Weights of a small GPT-style language model, trained from scratch on English Wikipedia: LayerNorm before each block.
Each number is 128 + 24 x the weight over its row's rms, rounded and kept within 0 to 255. Layers, rows and columns count from 0. Numbers have three digits each. The size before them is the row's rms in percent of the matrix's.

# layer 9 MLP down, 64x256, rms 0.0675, rows 0-63, columns 128-255
095:106128083148139137144154160129078209128128164134125142141159149137129153147174129151116125159127144127092130131138125139190136180129146110115117098130155149112128143147108131130128127128150123147174150127076127140115122108123120121178103107159128129088121155182147087128114119129113164127146128128093076129066158087155135127147128123162094129095109115118163165130157128139096153123171
085:165112136146203102127140111129135082128127131112149147126115119156127116102099129079122085156134119128174128128167132173096086140118087122127116088128115147120143167096138117134128128128084079088088079129156128113138082138101105122154137140097127128092127144146134093128154126128159147128123115141132113128125118145112149162162123127077149127131137093047130095129130130154139129107100
095:114141183134155086107098108128179132126128131084091083149116110117130157092120128124109118152120128131130126131114127138110130145140133135119111145128122096144115135100144117110126128127128138125163158129088130133128184123118148077158080154153125127136136164149119130127169142127145119151134159119111101127128071156149138167087138137148115128155176147114094177127125129142165187107140
115:081140122126156131155111143129152122128128085159126080090116115132130122122109128132115188126132130129127129126127102148145114149148153140091079100129068114123065109131152123145128129128119124140121139128061129122110164154098110118106191122138127127121137153147132119128128144130110106102126147135111188128156138126143202090113124136123126129171112124150101111127100131126098135122148
105:163127116116118113103110094127105155128128121121134113078168128125127133140161129120114111160085088127086126111080130113102111125152156157158124126127123118114101122114111115094128128126132148136089132129176129120121141176132138083148082141144130129112079088129135109128172130128147113147094104117157142127106121117156103116129097106094105127131135120094116145128132127104112100127145
096:138122149098200160113094127130132134127130147124147145091178153137130105144129129124136149131144144130126129141101166109161154094163188146137138115129105096131115137142113147143126129128086083088084093127128131169166106100132133092130173188112125127108157075112149122128137155129130114135110126135127156128104143079162144110124150107123150130165135091126107150126096131133165098181119
094:102161113117144110153093127128145151128130084106108141144108157125128149139146128162106076105150138125083130131162122137146100171113162135102119117129139092129126150130144135120128127128169131123156137126092127147130104149078105176111078114154130128133115148109180154128118119129154100105120156128115077129087158117116164108156120141161144129206103110114165147128170126113127123139152
110:120125091133089107114125120126101058127124143128117140109147109103124097091121129087142114082122112121146128065134127122114089114092103131151100099123107124117111089131127115136125131129122115133116132129124127101070109138102106142147093105137131127132081106139067097131130087128084114093126097118128116130135130142137062154103097115094124127093128065135125130128116124122098116102158
097:155137153123094155147133158128170158130127190121114119121138128113127146105131128107131085121132146127154128156145167125150125128109135139149177190129110111131097107167121137116129126127127143114074125129148126141111134125118180170090100136100129130146166144128156118127131147128144131150172168161146153129155123174111126148148133134137138127104134129088110118131154129136158157163158
100:125147093146075166158122122129144110126129141135137179099136110121133131133152128118130190125150155131132130115111109113115120122121127135123137128130128136138158173117095136073127130128115125079111134126104131121120170124147151146166179120122124124115164118100130123127195092131124090140136143154104140129148116173079114175172158153136160130111089115168098132126140130138130142134189
100:119154145152138131176161112129142127126131082157126090132118131169133124144124130184141079164166120132171129167147125111138140138184073160145098182131111152135070141192147139122127128127145149104104126128138132148108117119095172104125112115138126127115122137178123084126124174132146129139195129126152110126125163092177116135133123135159149130106137115110123111125117131134133144138137
088:182105112129097104123162131126131131128127100129165098147101139116127090114132124102124124120125155124155130134082153123081172125121174163111141092127136111111126078137117152148125131127108116183109075127138129137125137131129150112103143119141128126128117160110115196128098117129148109145122149121133137128130133139105137124121176115145095132140104138113149140126099128155135084116102
102:115128099105096097137089095130128113130128086112160077062076126091124135099129130140117086118163128127125128126127119181100101121173105107157105127128130116118106144081177116152129126128140097117122109127148126112111141135115127116087102092110131130195143103073128139129096116127136157117091089126135131129106129088090171132104098121115146126170114143106056077131095128128121081137077
103:121122139145200160111113126127140095131127044092094163173125144095123138172155130121142138125137155127061125123109128108117143118115128126106130136125115149122163131124143154133131126127135112124108149131155125091124144090136116117133127108123132131131161108094131108129112141127140125159092105109155110127161141164067096113107137081139130123136144142123081113129155126171096138104173
088:153152134119145104121145128127132126130128156097118122125168152087127176134141128110140146151085114127099126137156095138103135115098085087137137173127131126117131174124124149142129126127159123130084131131154125110124141110127174104128108071108131129138155132094113169128127116126114151120169121125184169128154099150139116118108143105131145126174105180142148139129154126113147127159126
103:105119151138127107111090150129148118131129102102159122061103128116129102067118132121116095118112094127172131096092151115152110147139119132139186121132118078094133121146131129130133125127158149174158144129109125143079113166118082105148094086112133132174151113137074177127141129132147083167129118142112142130137065152116158148092142148111073126105121117111143111131106129148114119075078
106:130104127110147102161108117132085137128130162113089120127074119112131118136115130092149221117122123133174128123110120161171120127139155124126131132130143163170119104158111123109128125128122090072104132128196129111097121125077119185131106151103127130104125100080098134127122121128105109133144097141089139128099158123111151134118102109165125129150096130143138114129118130125142105131110
100:148107103143157129112127169125133122125127134132100118176121119126128119128109126136128099157146169130186124136176163114153143135130172110088153174124155124164116093069135124152124129127145092148134088129138132134166124077100082203123148119115123126124119163117168169127159058126128113138144122108148124125137127179120116144134139157104131130163143121131166118125132128147149125134105
110:108176130149118140128146174126111136129127158137112120145150150103125139131166127133128161183137144124088129158158164116172160083144169141080086164126149118153135165151158160125127129129126119148132111129138125131131133104173115100127169118169131127110166130174157101130154108128144174138135155147152131130133169139129094158147149105116144125080078124149099146128107125138126123104137
102:143123145148096131155116118128126134130128088123129185151171103111125145159127129141139137138098114126189127139156105124111096122165118135145091162128130134170168117118149133131132125128114090075107144131155125173132125119145150206109161162126132129114125135103133113128129106128144155102132119122159138129157136164130144163122157063190202123087120157151122144131122126126171125170097
089:110119112119132138113128150128149175126128154196117131147192133193131136149117128201107104136148106132098127131125128110115114156146112161084165113129150187108106103157104125141127129128138127149111146128101130144150157123131115150153182159148126127106130160141146106127100121130146117176170157111115136127129120132156118144064149138121126128118118144130119161126122132178139180145168
111:094090159129142115110102157129147153129127101135114115150168106136123142126100128138135219136145084125173127099054129141100131149132138145097123096126142118131076157196141125117130125129126129153080140128081124110127113107104109075118133117155132129128106120171125119129121132125105163119087171128105163128081129161102153144119130167116142124117134098134138111130113125102139132113171
112:146114125111158138136149135129120123129128183160111165131169120163127163120151130145131152124134132128137126164142109117158187124137139142147163113128183112107155157141094155125129127127138132117166113130158128084146112092133128142104151144134129130121153113143128108128102137128082121101143144101154133126181147084149136155144125129152118127171122137150148132129141128138129116158110
104:173129144118153122154117122128167143127129120135161110159094124151132137129141129108133134160187100132176126114121132139112142131109145117165104109130130106110168094131136131154130127128120122111141155129100130181124133124136152107168128198143126127145156113218120098128121126130136105113161152140136115126108119140122190106133140094115184127077146111117142122127100131083146128140113
097:117112129123116169146155147126161122127130120119115073113095109093130121178055129126139147100158116129165129154155131141102098098147122141127133135128088180158147132129092105145126130128119137094157132127155130072136135116109156124125098117120126127110133120082178112127122104130105133125131123145091170128134114094129132052140137103129158130097126152124107098127131130163156150127082
098:163147137116132115168107109128131104128129137161070130140119129168130145126137127129120127137104112130076129134138121134170084173103110127061154190129130133142126137129120139109127128129132130091135101128200129082100155099149151117094116110168127128124134137096156117129133165128106126125167130142109127128136129178102142117159138133118134128181142186168171137127124129116143155107119
105:160163087117111134136156107129152163127128144090125120126194138139129141160148127153132123134147096127097132139104144127103083121135103103133083118128119129159136093113149119113125131129110130152111117127165129184116103149145084099148114115130125124108151107125101095127129137131107147106082093144125157131094117139140062126080110124105103129056127071085101160126136129104134119137128
113:123210129128158071122118123129140127128128133094130116089128177104127149129115127136149104126095156127072129102097108146095116137115097132121161155128156104082143137139092115134130127130130139115111109129089126119188117086133174096104137102095129127111108119125151175129143116128123116117119113102152066129180122136092133117155145142087154126118157137141095121128106129152142113180127
094:117142078123109116114145115128111095126129115097178058125139107156131126130146129155132152111091133130081128134111075113161160123145153108152136113129089129104132093100151157138127128127131125148165103128116130167150124168088127118124127068125125127148158111129104172127099115130118118136145087117121108126098097136111092124086122149058136129172151147154124105127145129122147164136113
106:116165114120124182135122118128146141128128091157189141118101114146129204121115130106143120125072156130089126126161139161138152175136151140132149141129097147131126146115123142110131125127096132151127126132130128105130137127143169175133123090131129130118130130124154108126171142131143105150129146118126090127180153128155171169128147115114166127148152143109171152129151130140127130159093
086:091110149090193088095138139128061140128127161129078116158112131112125120133133127109116074136136130126190127146160131109161161137111135117147132109126137119128127143123150103167126129128125120117135143128103128167085175109081099081132095121162127128173152084134109078130114145129112136137136071160120140127074105107157114125110126138123102130161110100134127122126100132115080132114161
086:150104132135092112112141146129127155130129122122120132105128155113130095063103129125134101110088139132119124106102140118131111095083104120136115099128104121135201146111123116137130125125099157106145096130172129171132152083131157167117109112096127132115093161143095138127134123126132182143105124144140132124163113120166138108147128139130122128176186104145121123129151130110187122130155
118:144129148120144147138142145128123121128126116121119112137139121139124115135171129103113137129095121125081126147134136139078135130149146112130143098124123102116105137126132134096127129126140186126147133130085127125150093194112144177149128142152129128109101142181129094129154147128168128125125156136151143127183132133128139120129108141165113128147100159121136143127116126120156109129182
113:149089138144116139127143118127105118126128136100104139111126120104128115083116128137126138111135077127134129124106126159126134128136110103150095075128133110118138088092137145110126130128090143180164107127164129128113124131127116095118115162122128126115106133137100109128108161129099144092100122124136120129118128109122070143127094135066117128068099141087128118127124127067099131089133
103:100117129109112136144168089128111118129128174109113135099097112115126127116086127189119110146146107126136128098164120122109185153140056116131090108125146103114142086139139123113128128129148142115152174128121128152123096142125103097114137166118128128111052122151147115130105079125118132119122134126137073127180104104161128117087101133129122127123126118133138175129132126109103139094126
090:121135104106103135081156149129136110126129107116194104183087136176129088134083129137101110100147115126107131141124151098103131053079124091129160096129182101083127124156137114135126129130142132088130151126117128094119084167124162108121110150130127125121162160135121144128142065131085136118110096120139151130100116095169110146121153123099118130117138162130097089128144129088097116181149
094:102122118113123063159137116127106135128126139147113134128121134142127111168120130063122144121083098127172127133117132112100132119113097127121123146129157110122090099121135120151130128127134112076119133130127126119148150158134076108136153116138130127144134097116125122129116151130099094119136114151129150128160121135144122101102105093123077125148137124129141139129133129127116146100154
096:118161162145142165150134148129159149126131078121130116101103076099132138139135126151128074091121122134174127076129137110134063147194139128171123190129126160142118126088104130080126128127125110159163146127136132081140173087138110155156127136101123126129112173116137121127145123128119173155114152122131107126154172165100152121092119155141141131177112123126144148125126131142101090165141
093:150117122125138122124170129131110098129129180123118077083131104133127121151131129114110177101107150130108127175132134108113121118123160116103182166127153148148103105142145121124129125128114130096139185131139128193151165116110120112129091103141129131115123112118106106128111102127086122125124109124130155127109127125117096130123088142124113127076160068106091136129161130098099095072104
093:112113096123133120113113128131152144128128174128143168077115129138126102095127129090113148112139151127105128132135129063163152098082132127172112116127126076137136196117094118130128128130093141116100141130118127090123164106152058144152133153106129128136136121117078148130110136128134134104138154131098177129102124130166115105134095152174097126104146123094133127129115130120104097105141
104:133132127138150175118129133129113146126129123136141112207139148137130129119145128080165122105130152130118129126178124163072134159121156166138112045129124184133115119129160150130126129129107125123121143127100131180140134123141168138161143221167125125129161079147145112128142126129154160128120160107192126128133150106165119154148136131155150129041114143171129164127144129149122119152116
112:131122141143200134117110159127120149129125050159165166176087132113123100153151129104130076160132125124094126127115150096161126097118177105143159137126123119126126148157136119126128128128127175163076134130127126147104112066149120147125067119126132129142167081151115142129087107127156111116101136153136081128083120159122145111137154130160146125129145157127165124129116126128089114122087
091:132119116123116122116110113129115144130128126140119140111089124108130110133133127143090137087165140128104129113166103166142114111114094097162074092129113120128137124158116127158126128129119129150140159128107129156157110183126127149104126120101126128125121126091109132130122105128086172112086100126061136128124080138121138096153132099165129130097122121085130081127147130109103131065088
105:135185141147127179117120142126169151128126134138145101166126145115125098088130126143154069124109141125081126136125134133064128074179134135129146141125138180160093179141122129139126128128096111114103091129162126124178124096118129098156132127108129127086098117143117149128138125126172140137114123138154050128142129124137120113143184090146132126107128094127100160127129125188101139136136
091:139143108118114102113127128125160089123130132149147119095144160092133147124112126096143084137123130130123126154126169091194144136119132097184157128126155129138137163081176117142122133127176113129109148126120136123131135101156115193099158146129121124168161108102145156128113130129113128118149139122101106124132153160063100135158123129150159132117137111131142141123138129125174124107125
104:106123127129105110153157099128114061128128163153103098135080111138129136143107128161121110113121085128172127152134106143156129191167101108114160142129129159090130108151114111135128127129091134123134121128093127101161095099093132089132095100120129127125092112149157135129066125127096103127121092133118099129155136131149122119104098130123083127108142116136141113130118127087108147074112
104:124132161129135107125099139127152167128130144169084166159146156119129113124122125126154175098124138129110130131118108126087129151086109134168166115130103134139168081111118106100127127127164166140148121125131127109091180137142163136116100127141127127120095084132133153128150121127143103126114121135121157128112128132086163158119121138138093128084108118170152114129139128140113078111113
097:134115169111122131119172149130129162128128096163168152138102151161131088102143128137128112150114142128153132170107147136137135084104147114097146160131121100165114160115094138129127128130135103110117121129132128146140134132124125131111177123152128128138173143146123130128124203131120183133135140125139137131138136125139132140152141143120131129110139142137094083127106131149141110121105
095:096092099146127116076152130125094093125129147109131120101141114136130157109105126113091206125137149129078127118082125138114127075128110132117120105127158146130128116127080143105123132128092155185086120126148132138085173128117116086132134130085124124162099118136103132129128137129123138113150105158134141127128178124174112114151123145140135131121099115102116122123108130142120134127132
100:097089138124153110116091111128093125128129142121097145122097118111130117171102127173110106145132141130193126095103099120193111123117105129124099145128112122163145112125159102154127127126137100144129163127108128124155109139128100136076132158117127128142178104104117164129103123126097173124147108131095122127130146145145109110107110101121105128128124118100155081128161128127101156140079
100:133140127123135129067108139127121170128127116129094124124095129119128095187132126145164108104152153126152130086120155129104132087158128090191132144129095097112131104131131093150126130128193149155140180127108127134137115140142092183122162123105127127135169135116131143129127138130126113164104077143132129129074080075092138112149165164113098130164113135161100121127104129164132125153152
097:134126104148112113173137092130156082129126148113133142126157139139124098110144129125139126150092130128105125174111101160093142173135100168084141132126102111141120155134140149156130126129127097103150103131098126132110074141152168141163156125161131130151132106163135114130105138126101186126149149078089117128128118169132109134109121137123112124132159125176146123129187127115119156165142
108:110138110134104161119133139129116115132125137156135126126161094151123105122113129119123155154132087124083127119154121144118141118102116185110082100127137126133129148109100131127130126126104120150119093130173123173133117156124138128137196097090133131095086154161109121129168097126138119108162180139131108130141142121156176140096123129162178126151107121132141143131120125125162142104130
108:121143111119062147139102130130115117128129125147120113153148138113131148142107127084122125098186139133087126107136129095099147092098134137162118110129110103109103143146140153142126128126146180200157143128165132130132132135132148072118109145153122128143090154138127133126174143127125068148107162135125097124070163075120076079124106161119109132121096110117152137126113132132171144124119
097:148132131128111126100105118128110132129127199124180142135125141144127155120127128116111142087135156130166124105145131111126131098098127100063156168125126167146164095102135087135128126126148121069104117130178128202150128124171093141109095192115127129163107125138136168128101124125121125142117114150130121125131110144128147131132128117135135127091154128059115160128097127141118121099146
101:161126122121130133145147116127137129127128154113081142153171098112127147114150128151143143148081114125147129158132145108166135128081102119101100161127137137127187139110061154116127130129126137148202124127117127083109145113131148099144148112128130126127093150095143138129140159130168120122133112120122098129127142149137117129156084115129130127147125169135144121127130127102127114151138
095:126130127134127169135147122129094087127130165157124121079164131128132158119128130086121097130166126128144131126123130126126160146145141143136123107131118173119109124106127123091127128130112132167186121128101128050149133168131133121115111083096127126132083145049113095129115135131148113142128147114157161131112155086104144166154168113130093128069107137132095086128140129119100104102142
094:145110143132124123135120143127120137127127126160089124122142143122127107129164128176132133117142116128096127116129138117098090128099148139078182148127125143113114128150061139114129127128148120200116067128112127069137126118130144126173183094124128128105121185115114097127117146127192153145112146090131115127126146115111068080141150148151124128171128126134168125129074128148138145138174
092:085116147169026154125121104129097128127130117117137172133086127122130100171113128114143070162140088132153125127136125154143108154138156109113118128126097159112088157083141123101126128127131133116120095128160132113112092136121138138143148123152124127137128127137164122128183131127113099099094117095133129125111112156115137129143144148124120131109134157126147166126159130078122127129106
091:128098133111119147113134132130132157126130168085178113145162111146134119099116130128129123145082119131172129131123101126121144111129117142219089102131132103123200116150154115144126129128115115145158142126136131123119083141166146144071072121144124127131159127105101120128116098131143089107107070105080181129121112088114137118132119141110144130122146108097141101128110130130116137133081
092:132146131155125163125133115128162108130127050108165179131096114123125083133128130141126084148110135128122124100124129100161107181143127165145128114126149111130114124155148113131130126127144173127122102130134126084107128134180149166141067084161130130140110105129140146128149101128135098128147147119130056127134114137083145153183145148136150126153151175156094098127143128117162107172143
090:138104106104081147142145128129128144128126120096134143104128121108127169099124132148105159104152143126143128128099125133172134090153080091088087186127121149095159096155089123131127130127124139142109127130113129143096158158112140124102142168088130130131124118113078139129110185130160108130136156158126173129175120093156100104115120111097118127183124120181072106129167128153131111149152
118:148094163113125083102119119126101087130127084131122167147139127162126144127144128155141157123149154128124125104129117148125144125155139122093155116126156130130111141098128114129129127126112112102152153130139127113131095150160086110145140145105129129128129175105138164129108133125131151145148152102141143126108113135071125172135108130097100126148168173150158140128125126119129117152093
096:123103168144124128160115108128123134126128088118183169151085159151128131123139128105120179137133142127143127140149127153123120167093129164132125126127161163140158133131174135125127130128154094097148149128074129123148118155155099160129173132143127126141127185107153141128115158129126121113118128141101186128122118067176159119141120121125129129160091116161166145127149129128113201098110